python train.py --vocab_size=605 --activation="squared_relu" --norm_place="pre" --qk_norm=true --bias="none" --parallel_block=false --extras=["capped logits"] --init_std_down=0.0 --lr=0.00225 --lr_head=0.00836 --batch_tokens=32768 --steps=6928
Each number is 50 + 12 x the weight over its row's rms, rounded and kept within 0 to 99. Layers, rows and columns count from 0. The size before them is the row's rms in percent of the matrix's.

# layer 11 attention key, 192x192, rms 0.107, rows 0-108, columns 128-191
098:54 56 37 46 32 40 24 57 55 64 56 59 63 53 55 61 37 69 28 45 64 67 64 46 32 49 68 48 59 55 46 45 37 48 38 61 65 41 55 45 48 54 44 42 45 65 31 48 50 67 33 49 49 65 65 40 43 55 41 43 42 61 57 65
085:41 43 46 44 67 55 46 66 44 66 55 58 37 46 42 55 42 55 72 30 69 33 26 37 23 36 50 44 61 39 38 27 61 23 48 37 67 64 57 53 20 34 44 41 50 55 52 44 49 56 46 41 54 42 49 56 40 66 48 59 40 44 73 41
088:53 65 41 27 61 44 56 45 55 53 41 56 41 39 54 56 60 24 33 45 51 61 73 55 50 57 44 75 53 44 48 41 48 37 34 57 50 38 25 50 56 57 44 57 60 46 88 42 54 48 44 34 28 51 72 32 55 38 52 26 43 45 59 40
096:47 51 47 36 45 56 58 68 45 61 40 57 62 48 68 28 50 48 37 59 60 51 63 43 36 59 65 69 28 48 48 60 62 56 42 51 59 23 50 55 67 58 51 42 40 44 44 44 51 61 29 33 24 46 75 32 66 37 25 31 62 41 59 45
112:51 50 62 62 51 50 42 44 41 43 73 65 46 61 31 43 51 77 50 41 49 54 56 58 47 32 60 43 75 61 53 47 63 38 43 54 51 53 62 63 43 45 51 60 41 65 59 54 70 55 61 59 43 46 27 79 42 41 52 65 57 42 45 52
144:42 57 46 33 37 52 41 53 41 40 69 64 43 51 46 53 48 43 36 58 66 61 67 59 40 21 47 30 57 74 41 35 54 42 37 46 57 52 66 48 38 57 49 65 30 51 62 62 57 48 75 54 44 43 52 50 32 43 51 42 59 45 54 76
105:33 53 50 76 52 43 47 57 36 60 36 62 44 52 47 32 53 60 40 62 57 34 26 41 33 27 41 68 53 55 37 59 28 50 45 58 49 49 70 49 53 29 60 44 73 56 62 48 40 73 54 47 48 52 54 35 56 48 45 64 45 36 60 36
112:39 42 55 58 37 41 48 67 40 41 53 62 61 58 53 40 49 47 38 56 55 51 45 37 65 65 52 66 46 66 45 40 43 45 28 53 41 40 52 54 43 53 55 51 68 59 43 31 73 54 32 40 43 42 55 50 73 16 30 54 36 20 36 32
087:57 63 47 49 42 85 58 37 41 58 62 49 45 46 49 27 51 57 63 63 55 18 50 56 67 28 46 40 45 54 46 45 50 58 45 59 56 63 58 68 27 57 51 58 32 38 36 65 43 51 42 68 44 35 41 41 55 60 56 47 64 42 45 54
086:46 27 65 57 35 57 63 72 49 63 46 48 58 34 41 41 24 66 67 45 36 49 52 56 40 51 65 37 38 42 36 49 54 47 62 34 74 65 67 48 48 38 43 34 55 61 19 59 52 53 61 39 59 62 41 55 43 62 42 44 55 64 57 59
105:40 58 68 79 66 45 62 40 73 51 61 69 57 55 47 48 54 70 70 30 46 48 54 64 59 41 44 40 73 48 52 54 67 29 56 34 46 54 53 56 63 32 51 56 59 59 57 53 61 23 50 58 56 43 19 76 46 54 46 65 58 25 42 42
106:55 54 60 62 54 68 49 36 51 40 71 68 46 54 34 54 61 53 51 28 67 54 59 59 55 39 57 50 68 57 54 43 77 29 42 56 52 51 52 54 49 56 43 65 42 66 46 60 47 35 45 47 56 39 43 82 35 58 53 49 56 46 29 42
077:70 46 32 45 42 48 68 58 40 71 56 42 46 45 37 57 43 44 41 64 46 56 61 59 42 36 62 16 50 65 64 62 59 49 60 48 52 68 61 29 47 45 50 47 43 45 44 59 48 66 68 53 61 46 50 56 30 59 67 63 49 68 43 51
083:57 57 43 47 39 63 64 44 36 63 73 51 22 54 46 58 49 50 73 49 42 52 53 75 47 38 49 37 57 79 65 65 70 42 50 55 44 63 45 48 49 39 61 70 42 59 38 53 28 45 68 40 68 34 49 60 48 70 71 50 49 56 51 74
096:60 48 59 47 59 56 38 44 44 41 30 71 48 52 51 46 58 38 45 45 47 62 61 38 68 53 56 75 43 44 38 40 48 50 30 68 47 35 43 56 59 30 45 47 88 43 57 11 61 58 55 59 51 48 60 53 56 37 27 74 53 39 50 31
084:47 51 51 55 53 54 41 72 47 54 43 35 56 53 55 64 36 54 47 59 54 62 46 61 43 43 77 39 68 43 33 43 53 53 46 25 76 44 52 52 45 30 33 46 57 58 62 58 71 46 39 27 54 69 61 48 53 49 45 53 36 52 46 58
099:45 71 61 53 59 44 46 53 56 45 54 62 41 61 46 46 54 45 41 48 50 57 34 33 44 50 41 69 63 25 39 45 51 44 36 60 47 42 34 46 56 38 50 28 75 66 64 57 72 10 77 55 45 70 72 47 50 45 28 66 52 43 64 62
097:44 38 71 53 35 40 48 39 44 49 40 61 62 43 50 58 56 54 56 58 64 34 70 59 25 62 35 51 23 65 45 30 53 26 49 43 44 59 58 60 37 61 49 39 46 46 35 48 43 34 47 28 64 58 35 77 70 35 46 55 42 52 54 37
085:23 69 56 38 51 44 40 22 45 68 47 63 45 62 47 48 41 50 45 40 54 35 55 47 48 39 41 41 49 48 40 45 51 54 48 57 60 39 33 44 38 52 48 48 52 68 46 45 34 24 57 31 66 53 66 46 59 39 29 45 61 42 47 45
095:39 73 42 38 34 49 69 62 62 32 39 51 38 52 47 37 36 56 61 32 49 34 51 51 65 33 31 51 60 47 50 34 49 63 48 65 71 50 47 53 29 34 50 39 68 42 58 41 53 23 52 33 41 71 40 67 57 30 35 43 68 38 56 49
091:65 29 58 53 60 57 68 76 60 49 70 52 48 42 45 72 49 44 53 52 58 53 32 43 50 55 70 34 68 53 71 63 45 41 63 46 56 62 54 58 61 53 52 52 38 69 42 63 54 53 43 38 38 61 52 35 33 68 75 52 58 59 84 45
092:77 32 35 41 48 56 46 26 47 49 64 39 53 41 66 63 55 45 41 53 60 64 56 47 68 63 55 43 34 43 59 54 39 47 57 49 44 43 60 45 36 39 55 51 64 49 44 47 38 60 44 57 43 35 61 43 35 49 60 48 43 46 23 52
114:49 53 55 60 54 57 47 36 31 55 32 45 44 45 32 43 50 66 61 50 44 30 39 39 53 37 35 67 64 49 60 72 53 43 56 58 31 47 32 57 61 40 56 28 74 40 70 34 65 56 51 52 49 34 41 62 66 45 42 64 58 48 34 47
091:54 33 53 71 56 50 72 48 32 34 24 58 54 41 42 45 38 58 56 37 54 42 62 51 53 50 64 47 48 51 55 47 67 29 69 49 45 59 49 71 54 45 48 60 39 45 58 37 75 38 39 38 58 39 30 68 62 38 59 60 45 65 54 45
081:52 47 51 72 42 65 77 61 40 42 70 46 52 47 49 57 40 43 69 44 48 38 42 54 52 39 52 48 51 52 61 54 46 40 78 44 38 76 47 41 45 51 66 50 45 62 39 57 52 63 41 42 43 45 24 56 40 49 59 60 42 56 73 45
109:35 64 72 44 45 53 49 47 50 49 44 42 37 45 31 44 48 55 40 43 44 51 49 51 39 42 45 78 35 43 39 45 57 52 30 48 29 52 42 51 57 49 46 53 91 60 48 31 71 42 60 30 59 66 63 66 72 36 31 65 43 44 51 50
094:47 49 45 46 50 56 52 62 46 51 42 39 51 42 55 31 55 42 33 61 45 66 46 38 51 65 60 63 54 46 33 39 31 65 36 52 56 40 63 45 42 28 38 52 66 26 54 58 65 57 57 68 24 56 66 45 47 24 31 47 61 46 37 31
090:62 13 57 52 47 25 34 33 46 59 60 48 38 48 44 68 51 34 52 57 32 61 41 74 52 64 49 44 60 44 58 43 50 61 52 42 47 45 52 49 69 48 62 52 50 60 50 69 41 43 56 43 53 60 50 51 63 40 75 42 19 55 77 55
092:48 54 56 55 49 48 43 48 62 44 43 43 57 45 40 53 74 53 31 51 35 70 44 58 59 53 54 67 40 32 34 57 38 60 50 63 56 60 47 35 54 34 45 54 59 49 61 66 41 52 60 76 47 52 83 59 30 59 49 44 52 55 44 51
096:43 59 48 45 19 55 36 57 45 32 54 54 53 54 52 48 25 57 53 55 59 41 58 43 48 47 60 59 44 73 55 56 43 31 50 62 60 29 35 41 44 71 39 51 38 43 47 58 40 57 21 36 64 62 42 53 66 59 60 31 39 74 61 33
091:53 49 36 66 57 53 37 60 65 62 46 38 45 62 43 57 52 43 60 51 36 58 49 67 44 41 41 36 68 63 76 53 59 61 69 41 57 56 40 62 70 49 64 49 15 56 49 56 41 56 60 68 44 39 51 43 37 88 58 62 52 58 59 53
106:35 48 50 57 46 40 62 30 38 54 46 36 54 50 49 59 26 45 54 39 39 43 72 59 70 38 39 18 48 41 63 61 79 69 65 53 46 58 60 54 62 51 57 28 21 43 50 47 30 58 31 37 46 37 29 65 56 63 56 60 45 52 43 69
103:45 62 67 53 66 52 55 84 61 25 53 53 59 60 51 38 55 46 27 47 27 66 52 31 63 73 57 66 64 52 40 39 57 60 55 51 60 40 49 57 41 32 50 63 67 67 60 47 79 49 50 58 40 52 47 40 50 53 42 64 69 56 47 36
096:82 17 57 64 71 61 40 37 58 56 23 51 54 47 28 52 53 67 56 36 56 30 59 52 66 69 58 58 45 49 58 68 54 48 62 25 37 49 55 61 70 38 44 56 32 42 66 69 53 39 52 78 54 33 50 61 71 69 69 66 41 48 43 60
105:65 39 45 48 53 44 63 66 62 62 50 38 55 43 65 68 62 44 48 60 58 52 36 46 54 40 67 48 59 50 58 47 47 34 78 46 54 56 43 59 64 42 49 58 59 59 54 57 42 52 69 50 48 68 64 36 16 67 51 52 60 72 58 49
086:41 42 40 50 61 45 59 25 33 61 46 51 42 46 56 49 59 37 70 35 60 56 52 72 43 41 53 42 49 33 59 56 55 52 41 57 29 75 62 58 57 76 60 34 36 40 62 68 49 75 33 36 53 24 38 61 55 39 71 59 40 36 73 54
109:46 29 58 43 41 42 58 24 30 52 42 48 40 55 48 50 49 59 71 40 57 41 48 64 43 53 61 39 35 56 62 40 51 32 66 56 55 53 28 65 70 41 45 50 43 27 46 76 59 26 57 53 62 59 42 60 60 54 65 35 53 56 55 54
109:67 46 60 39 54 47 57 71 55 50 63 49 58 55 54 44 44 60 41 45 55 55 29 50 34 37 70 53 51 41 36 38 35 44 42 41 59 44 50 53 47 40 57 52 62 64 47 71 58 43 60 54 35 47 55 20 40 51 48 35 62 38 79 51
100:72 51 44 63 60 42 60 59 60 42 51 44 58 53 38 42 71 53 45 65 31 51 40 53 28 42 49 57 45 51 51 54 37 62 56 31 62 56 58 52 49 43 78 51 36 48 53 79 41 32 63 52 38 68 48 36 54 79 48 50 52 58 78 66
083:45 46 49 47 36 43 39 55 47 48 32 68 58 57 46 38 58 52 38 66 64 51 62 30 66 64 54 66 35 47 36 38 37 43 61 71 54 39 41 44 44 37 39 62 58 38 61 53 49 44 52 57 56 57 71 42 57 54 40 36 47 52 53 41
101:46 57 61 51 55 61 51 40 41 47 43 52 57 56 46 32 46 69 49 59 57 28 48 33 59 33 52 53 40 41 50 49 52 57 41 55 41 48 64 49 33 57 49 37 72 38 65 42 64 42 42 42 63 55 46 47 71 31 32 74 50 18 45 56
098:41 72 50 57 42 59 56 61 60 32 73 44 60 52 49 57 52 40 56 40 56 70 55 55 56 31 44 40 66 29 59 39 51 41 47 47 55 66 49 55 52 57 54 62 40 32 48 65 47 72 53 64 48 74 70 75 36 60 51 53 56 71 59 66
107:33 53 31 37 51 44 38 58 53 56 69 42 59 62 37 40 72 40 23 73 39 68 31 66 48 53 35 64 66 54 39 39 48 60 48 53 49 55 57 56 62 40 59 40 47 48 45 52 76 58 68 67 30 41 59 56 47 47 30 53 50 43 61 68
095:33 49 48 36 32 26 46 40 40 46 54 52 48 70 38 37 69 34 38 72 48 63 41 62 46 31 36 54 48 61 41 26 52 66 65 55 70 43 42 46 53 30 65 41 52 50 43 39 55 56 55 44 48 47 31 53 37 38 39 53 62 30 68 51
097:60 54 63 69 69 50 61 29 33 47 37 48 39 41 45 60 52 60 80 42 29 53 64 60 55 51 52 47 59 30 71 72 55 51 57 43 42 57 61 59 50 58 47 39 55 41 59 52 48 65 56 45 42 40 46 55 61 58 64 74 31 70 52 45
113:74 44 53 58 55 50 53 72 63 53 46 40 56 46 44 67 49 56 44 69 45 58 30 55 43 66 51 52 41 52 57 36 52 53 65 27 46 47 75 61 54 45 60 47 85 55 56 74 58 54 59 61 58 47 58 41 38 41 55 57 44 45 57 61
102:53 37 50 30 41 52 50 69 37 51 70 54 59 54 62 57 51 10 54 61 58 65 52 50 45 52 45 49 66 58 44 33 43 51 54 38 45 64 66 43 46 70 72 68 42 52 44 71 50 53 46 42 38 51 32 28 44 45 54 42 39 58 70 52
088:73 59 54 43 45 65 45 57 60 43 52 47 52 61 42 38 51 54 29 47 34 52 50 37 54 47 51 50 34 55 33 43 37 68 32 41 54 58 66 32 31 42 56 62 50 56 66 48 34 51 47 56 56 34 52 40 66 42 59 60 39 32 31 60
093:57 38 57 54 64 56 55 62 68 56 68 44 52 51 50 57 65 40 39 66 50 61 36 56 43 44 63 38 66 48 45 52 48 72 61 36 64 66 63 56 56 49 75 60 21 53 52 82 36 55 60 49 42 55 42 38 31 79 65 57 34 68 61 48
107:69 26 33 58 69 65 52 62 50 47 56 49 30 40 41 57 64 40 42 47 50 60 54 57 40 54 67 40 63 67 50 47 27 51 44 43 58 47 31 50 49 28 45 60 16 64 38 58 45 38 55 63 36 46 65 26 51 54 67 44 45 63 66 54
107:52 60 44 59 63 56 55 34 31 45 23 61 53 41 63 34 55 57 64 40 64 22 55 42 42 62 35 67 32 49 49 46 54 38 42 50 39 50 74 55 40 72 51 37 62 44 65 47 71 70 28 52 37 48 40 52 63 27 35 54 66 52 44 31
095:69 34 43 52 45 49 60 20 46 54 62 32 42 49 52 39 48 45 54 57 43 33 55 64 44 43 56 39 57 57 69 40 50 45 58 39 53 74 55 65 61 48 71 61 31 43 54 57 38 65 43 47 45 45 38 66 42 73 80 51 49 71 68 64
099:49 41 39 60 53 59 37 99 76 49 50 44 48 62 41 57 55 29 25 59 36 57 23 41 42 36 64 52 60 49 54 47 40 33 64 34 63 48 42 53 50 33 42 54 62 57 54 34 64 52 51 52 43 78 59 31 45 42 41 52 49 57 55 37
102:57 64 66 62 33 31 68 48 37 37 50 37 45 41 49 44 35 58 46 42 32 53 73 53 57 48 25 53 43 37 44 39 60 31 42 33 46 58 47 37 40 60 36 64 67 49 43 35 65 43 52 31 50 59 36 66 61 41 51 80 34 58 51 39
129:68 48 62 38 46 39 44 54 45 39 84 50 57 45 50 39 70 47 18 67 54 70 33 46 49 56 74 58 45 57 35 48 35 68 42 62 52 56 59 30 53 58 66 65 39 65 46 89 34 50 66 64 46 18 63 30 32 54 68 33 43 37 70 57
080:50 54 56 48 67 72 52 47 55 57 66 37 35 57 50 58 57 44 56 45 45 55 33 73 59 24 35 29 75 58 66 49 66 52 65 50 45 69 58 48 61 43 58 50 33 50 46 41 52 68 52 41 40 40 45 55 34 63 68 73 44 49 52 72
092:85 69 40 48 37 30 62 69 53 46 72 57 39 49 57 51 47 57 34 33 34 59 41 44 39 44 57 63 66 46 57 57 60 59 51 44 56 34 55 36 60 49 71 64 64 74 41 52 35 42 58 49 36 66 56 30 49 71 68 62 40 48 69 34
098:45 73 50 40 48 38 61 74 61 62 52 53 56 59 54 65 36 37 43 49 41 60 47 46 45 42 46 57 84 54 35 51 42 52 46 34 53 35 43 45 33 52 43 44 92 60 40 21 53 49 55 25 57 59 53 28 58 45 31 56 39 41 52 38
116:31 70 67 48 30 47 69 43 42 38 41 57 36 44 55 50 45 46 45 43 63 54 48 44 46 31 57 73 44 55 40 48 61 25 28 64 54 39 36 53 45 38 45 51 81 47 26 39 70 01 64 28 59 62 51 64 59 30 33 59 51 32 48 46
096:44 45 55 43 48 52 46 53 54 53 65 51 52 42 78 56 38 43 55 72 63 51 23 39 46 36 42 42 40 46 49 23 52 48 49 76 66 38 76 31 35 62 44 48 65 60 31 47 51 80 36 30 46 40 55 48 27 33 40 40 51 35 58 32
102:42 84 42 63 58 40 69 46 49 68 47 59 51 62 46 48 37 57 56 37 41 27 51 41 45 35 20 56 83 42 49 69 77 52 30 37 50 47 40 42 41 55 51 33 53 57 59 32 56 55 46 41 51 64 31 46 54 53 28 76 60 50 53 39
115:79 45 47 46 58 62 48 48 68 40 66 40 60 43 44 59 65 51 48 52 43 56 49 63 47 59 64 48 48 49 44 66 41 57 66 20 47 65 51 44 47 66 68 60 12 61 59 85 48 49 57 61 30 42 39 51 34 65 64 28 54 62 61 61
103:35 65 42 64 54 49 55 66 57 60 19 38 44 50 45 51 37 71 63 42 35 37 48 59 42 39 26 38 56 52 63 55 77 49 48 44 45 39 50 60 41 56 43 39 57 36 59 36 78 60 57 33 54 64 47 65 66 51 32 74 62 28 24 43
091:55 17 51 60 69 59 62 68 27 51 45 49 66 45 45 55 38 57 71 37 36 51 52 42 62 57 68 40 34 53 69 38 52 51 36 55 51 45 73 65 44 43 36 53 39 42 30 55 67 53 35 49 50 60 40 66 58 35 71 52 51 38 28 42
027:43 50 37 34 46 42 43 61 43 39 60 49 42 45 59 50 68 27 63 38 52 69 53 31 71 56 40 57 66 54 28 49 66 64 32 50 70 59 38 59 66 40 47 80 44 40 47 81 43 45 57 60 42 47 43 35 71 64 63 32 26 25 44 50
032:38 39 40 60 50 55 38 76 49 53 31 21 34 59 63 54 41 19 33 65 51 35 51 48 35 58 50 53 55 42 51 55 44 74 44 48 56 75 38 45 51 62 60 47 72 41 36 73 61 52 52 64 39 65 47 35 52 60 61 47 50 57 52 41
039:89 47 55 35 46 31 40 36 53 77 33 57 56 54 24 35 40 41 37 38 54 52 46 68 40 52 48 67 39 58 50 54 61 71 48 32 62 31 46 43 44 41 45 38 54 36 63 61 53 54 54 50 57 76 35 58 48 36 35 62 57 33 55 34
056:21 53 51 56 38 43 52 62 58 32 42 58 39 31 56 30 52 48 72 52 32 42 68 29 51 40 54 22 55 46 46 34 45 40 64 42 64 45 44 53 53 69 41 48 28 46 38 47 50 40 50 53 62 29 57 62 45 45 63 50 56 75 43 64
054:30 69 52 55 58 80 37 64 41 41 37 64 65 41 49 42 66 58 59 56 64 44 62 58 18 45 42 36 22 31 63 44 33 55 42 46 42 58 74 48 72 59 62 36 40 49 50 41 42 38 36 50 62 36 73 67 52 37 55 59 40 48 64 43
075:40 38 60 56 37 47 67 42 51 62 63 42 38 49 46 51 25 74 58 48 33 53 67 59 61 42 59 27 73 67 53 56 59 32 50 60 60 57 53 69 37 63 32 65 42 60 47 39 51 56 76 46 58 48 45 55 33 63 51 58 70 63 47 69
094:58 66 29 49 35 45 43 60 56 59 55 59 61 44 54 38 45 62 59 55 63 48 57 51 41 30 35 38 65 38 45 49 34 52 58 41 75 48 60 28 45 36 49 28 47 59 73 43 43 56 51 50 63 73 37 46 52 66 85 49 61 66 23 57
101:41 56 72 42 47 53 29 63 46 21 28 62 34 48 60 63 57 55 67 58 39 51 48 52 53 47 62 42 68 56 43 60 67 44 39 55 48 48 51 67 36 56 60 57 51 49 51 18 63 24 61 53 35 28 38 46 62 64 65 38 60 70 42 68
027:52 56 58 68 52 53 34 56 39 73 38 37 41 67 50 46 45 33 41 52 60 48 50 59 25 49 51 51 43 58 33 53 22 83 41 38 62 61 31 48 56 63 48 40 46 45 64 96 36 47 53 78 53 70 60 48 64 44 54 48 60 53 61 49
030:73 49 35 33 42 19 24 31 65 79 41 48 49 57 55 39 48 33 28 39 51 30 45 55 33 57 57 63 40 43 49 46 62 43 59 58 51 53 34 52 56 55 49 43 46 40 55 64 33 37 61 68 59 82 46 47 54 46 57 58 54 52 45 38
038:50 57 68 60 52 81 61 38 52 38 57 60 61 60 45 42 56 56 57 52 54 60 46 62 51 40 34 34 43 82 59 49 45 61 31 66 26 46 45 70 48 38 54 56 41 76 47 34 67 58 60 58 45 17 63 44 53 58 27 48 51 60 61 45
042:50 39 52 53 65 53 58 47 70 73 38 38 65 59 64 51 21 47 37 55 57 38 45 53 51 54 46 56 46 55 55 71 42 46 36 66 48 61 51 47 34 31 61 49 60 62 64 24 54 50 46 51 58 50 56 50 46 42 36 59 57 35 41 60
067:21 51 72 58 47 37 38 53 59 37 58 53 47 28 64 72 45 39 54 57 49 41 68 27 49 47 47 22 59 51 44 34 48 39 36 60 57 49 42 45 44 62 35 57 26 37 41 29 49 48 40 36 46 44 60 61 51 45 65 35 41 60 42 84
084:81 55 39 51 56 57 66 35 41 66 37 38 54 68 28 49 45 66 35 38 50 55 26 75 58 48 52 63 49 54 61 75 38 58 54 55 50 60 67 62 49 38 49 44 67 71 49 45 40 52 50 55 60 53 48 45 45 56 40 75 62 46 58 22
076:51 63 64 38 75 64 45 32 66 65 49 45 43 44 57 45 46 27 44 66 46 55 49 43 57 56 51 39 38 45 46 46 48 54 65 50 52 56 44 48 18 51 43 52 43 36 47 68 63 53 46 44 38 52 70 72 42 62 59 39 70 55 35 63
110:43 62 62 26 67 63 41 52 74 43 43 33 50 43 26 49 50 35 36 33 60 63 47 43 67 56 66 47 51 71 46 59 44 38 39 48 32 48 64 54 56 45 44 52 27 26 74 62 52 69 35 55 40 57 65 68 43 41 54 53 50 56 43 69
113:67 53 56 72 61 58 36 28 39 48 64 61 34 69 46 62 47 59 45 45 41 60 29 50 44 74 69 55 54 56 45 37 56 68 65 55 58 52 51 30 61 47 50 51 48 44 37 38 36 58 55 41 53 59 54 43 55 31 55 61 63 52 66 41
118:51 50 50 59 43 46 57 51 51 54 56 49 27 51 44 63 50 47 38 45 56 41 42 59 59 43 69 55 58 85 33 48 23 59 32 53 52 39 64 44 49 47 49 55 61 44 27 44 44 34 43 44 49 49 38 49 42 56 58 58 59 46 55 10
108:69 45 57 52 43 26 70 48 45 45 66 53 49 37 34 51 33 59 46 70 48 41 40 46 54 50 62 68 57 53 72 57 46 61 45 59 49 67 68 57 41 30 38 46 49 45 49 64 45 43 58 43 46 67 49 53 60 49 58 64 63 40 50 57
113:54 34 65 33 57 38 48 51 50 46 58 29 67 45 43 56 41 55 50 40 66 45 59 41 30 47 45 57 68 54 45 51 46 35 47 30 62 49 39 44 58 56 42 54 69 67 31 43 48 45 32 42 52 70 44 44 64 34 69 45 49 67 71 61
109:47 54 31 73 33 43 37 61 48 44 41 57 67 64 43 44 56 74 65 29 49 54 41 57 41 32 44 22 38 56 45 52 42 51 60 33 60 35 49 42 66 45 57 43 47 65 55 72 41 44 48 32 51 45 32 36 55 43 80 44 50 61 41 48
107:32 47 55 32 44 54 39 46 29 52 41 63 46 52 67 62 39 49 53 46 75 34 42 50 56 46 16 76 54 51 62 40 32 38 37 79 51 45 56 47 57 46 62 22 66 64 47 60 64 32 49 57 55 41 49 44 47 58 32 48 53 52 45 50
101:41 43 55 63 50 44 42 47 56 60 60 61 46 48 49 46 49 48 45 41 72 53 53 51 39 81 60 50 47 33 39 50 37 50 50 44 64 62 42 55 22 53 53 69 38 54 37 50 62 74 40 70 71 62 48 51 42 53 47 52 64 60 51 52
114:34 54 35 64 29 49 42 40 72 35 41 55 34 58 43 62 62 65 65 50 58 45 67 48 56 48 45 64 50 71 61 46 38 40 37 51 56 64 44 51 56 51 61 42 49 58 35 50 59 55 61 38 71 57 54 37 48 22 52 35 47 50 69 57
122:74 68 36 77 57 54 70 36 41 61 48 30 28 51 49 44 67 53 62 49 39 55 67 42 39 62 58 59 35 55 54 47 60 68 65 22 67 67 39 65 51 41 46 59 47 56 28 61 54 61 34 53 60 62 59 69 37 50 40 75 59 51 55 40
117:53 52 54 43 46 39 71 81 66 25 27 42 49 40 58 60 39 48 44 32 46 37 59 44 45 74 45 50 49 49 63 37 48 54 58 51 49 60 39 58 53 42 48 43 45 66 63 53 66 61 51 35 47 42 56 52 45 49 46 57 64 49 57 87
116:60 60 50 55 51 39 45 48 47 43 43 56 68 47 65 43 35 64 48 51 71 47 35 39 55 26 45 62 54 41 53 65 43 42 57 42 59 28 54 40 58 49 33 37 60 46 48 39 26 58 40 69 51 62 56 41 63 57 63 63 26 45 31 58
105:44 52 55 36 55 47 59 43 55 30 58 60 49 38 59 45 45 46 22 54 57 45 58 35 47 46 43 49 54 28 71 43 49 45 49 52 58 72 39 62 64 76 39 34 55 54 34 57 52 47 62 30 39 63 47 29 46 54 37 54 35 45 41 56
108:49 48 60 71 67 42 35 61 30 37 33 67 32 58 54 40 53 66 62 58 57 41 33 28 40 36 52 59 36 29 57 59 59 58 90 44 52 62 46 42 53 52 57 27 53 62 61 42 38 39 43 55 44 62 50 37 60 82 32 41 44 35 41 65
111:57 66 46 63 43 60 65 54 31 58 54 48 35 57 51 44 44 62 43 61 35 36 41 49 67 49 79 42 31 51 63 44 42 51 39 31 43 49 46 55 44 67 62 83 43 46 47 69 42 78 50 46 38 46 51 42 52 41 39 55 59 52 44 33
096:52 40 31 54 47 64 42 38 51 37 62 48 36 56 58 55 64 55 49 41 54 51 61 52 48 55 26 14 63 86 28 58 54 36 59 49 49 53 54 38 41 49 46 48 22 61 61 48 39 61 59 30 34 55 49 62 45 59 49 58 81 65 46 48
107:52 68 42 34 60 52 26 27 26 55 43 62 44 49 54 46 36 57 56 63 69 41 28 49 70 31 31 85 46 55 65 51 47 49 57 66 51 55 48 51 39 53 58 60 43 36 52 86 47 67 63 52 46 48 67 54 73 38 36 57 52 52 56 61
097:64 52 55 65 57 30 47 55 53 41 53 33 45 44 51 50 42 49 46 53 22 60 48 56 38 58 40 56 69 48 54 49 66 48 62 53 58 54 36 25 69 45 41 61 46 52 62 27 45 57 58 37 47 54 34 30 61 25 37 47 45 37 78 54
098:67 41 42 35 55 84 42 58 56 50 69 64 64 36 53 39 44 64 38 52 51 54 38 27 35 43 69 30 73 57 41 45 42 32 38 41 53 45 54 42 38 53 56 61 51 60 35 30 47 48 25 40 64 72 51 41 58 73 79 43 51 50 33 50
120:34 63 61 58 52 50 33 54 47 38 58 68 59 58 42 48 55 40 43 64 41 57 40 44 55 43 52 46 67 51 56 62 51 27 59 43 47 56 66 54 50 45 42 29 39 77 74 34 60 60 63 35 24 59 56 62 55 81 36 56 58 47 53 43
121:49 47 27 63 52 49 48 55 68 52 63 47 31 40 35 45 52 52 72 51 42 36 51 48 58 54 54 44 48 47 54 56 44 72 66 39 22 72 40 36 63 58 49 56 61 59 64 49 44 66 59 53 58 61 49 41 50 64 43 51 60 39 47 51
111:54 59 56 55 46 41 43 41 36 45 36 62 27 52 38 58 47 68 77 44 66 41 49 51 59 53 60 56 38 62 62 61 71 40 52 58 60 40 55 71 32 68 57 35 57 59 41 44 46 60 62 81 52 32 45 66 47 53 64 65 64 59 42 61
111:55 51 51 51 42 47 48 64 44 34 51 64 52 56 33 44 44 70 43 57 44 51 51 47 43 36 53 54 54 43 48 66 76 59 60 50 55 40 51 56 51 66 60 61 43 58 66 38 46 36 47 53 51 32 32 39 44 70 50 43 53 66 57 55
099:43 54 39 44 48 39 57 42 47 50 43 65 47 27 58 56 48 45 62 47 46 45 53 56 51 48 34 21 44 50 65 41 53 54 22 47 53 55 48 45 56 62 54 19 97 56 70 48 58 66 65 60 31 48 28 58 46 41 60 53 57 49 50 35
123:47 64 37 39 52 66 56 58 56 50 36 38 45 76 57 51 42 49 47 61 41 49 61 53 57 42 50 62 54 67 38 52 63 49 64 41 41 29 47 51 65 37 57 74 47 42 51 86 56 44 42 57 41 41 66 53 46 48 30 51 40 83 35 50
115:49 52 72 50 54 66 49 42 65 36 73 52 32 52 59 54 58 42 48 57 70 62 56 41 55 39 34 43 51 53 41 49 51 43 56 47 48 37 60 44 49 53 44 60 11 57 54 43 21 50 56 69 44 40 54 50 35 78 48 55 67 61 74 49
115:48 79 34 73 50 41 45 62 45 56 36 49 75 57 56 46 66 36 44 43 43 50 47 56 43 37 53 48 43 51 39 38 38 54 58 31 51 41 45 45 58 47 57 42 43 53 66 56 51 71 61 44 37 49 49 47 61 34 37 52 49 43 58 36
119:66 58 59 51 64 42 58 44 45 51 42 55 37 44 70 43 45 45 58 59 46 48 43 44 48 55 27 60 52 40 37 58 40 69 77 50 48 57 39 35 19 25 50 55 52 54 50 66 52 20 58 49 26 47 41 57 60 77 42 52 67 54 56 46
113:41 60 61 55 35 37 10 64 42 65 60 55 56 53 45 43 47 57 42 45 38 62 55 40 47 51 27 40 52 42 37 46 67 48 75 67 21 49 47 57 28 53 62 68 39 42 56 72 59 54 37 46 48 34 61 59 63 73 46 48 47 41 25 77
105:58 41 67 52 46 54 46 63 37 52 49 42 62 57 25 36 42 45 33 49 59 42 48 55 44 36 75 44 30 44 53 57 69 53 37 55 51 42 50 55 73 64 48 59 22 21 69 47 52 54 54 66 74 45 74 47 61 27 54 64 44 44 43 64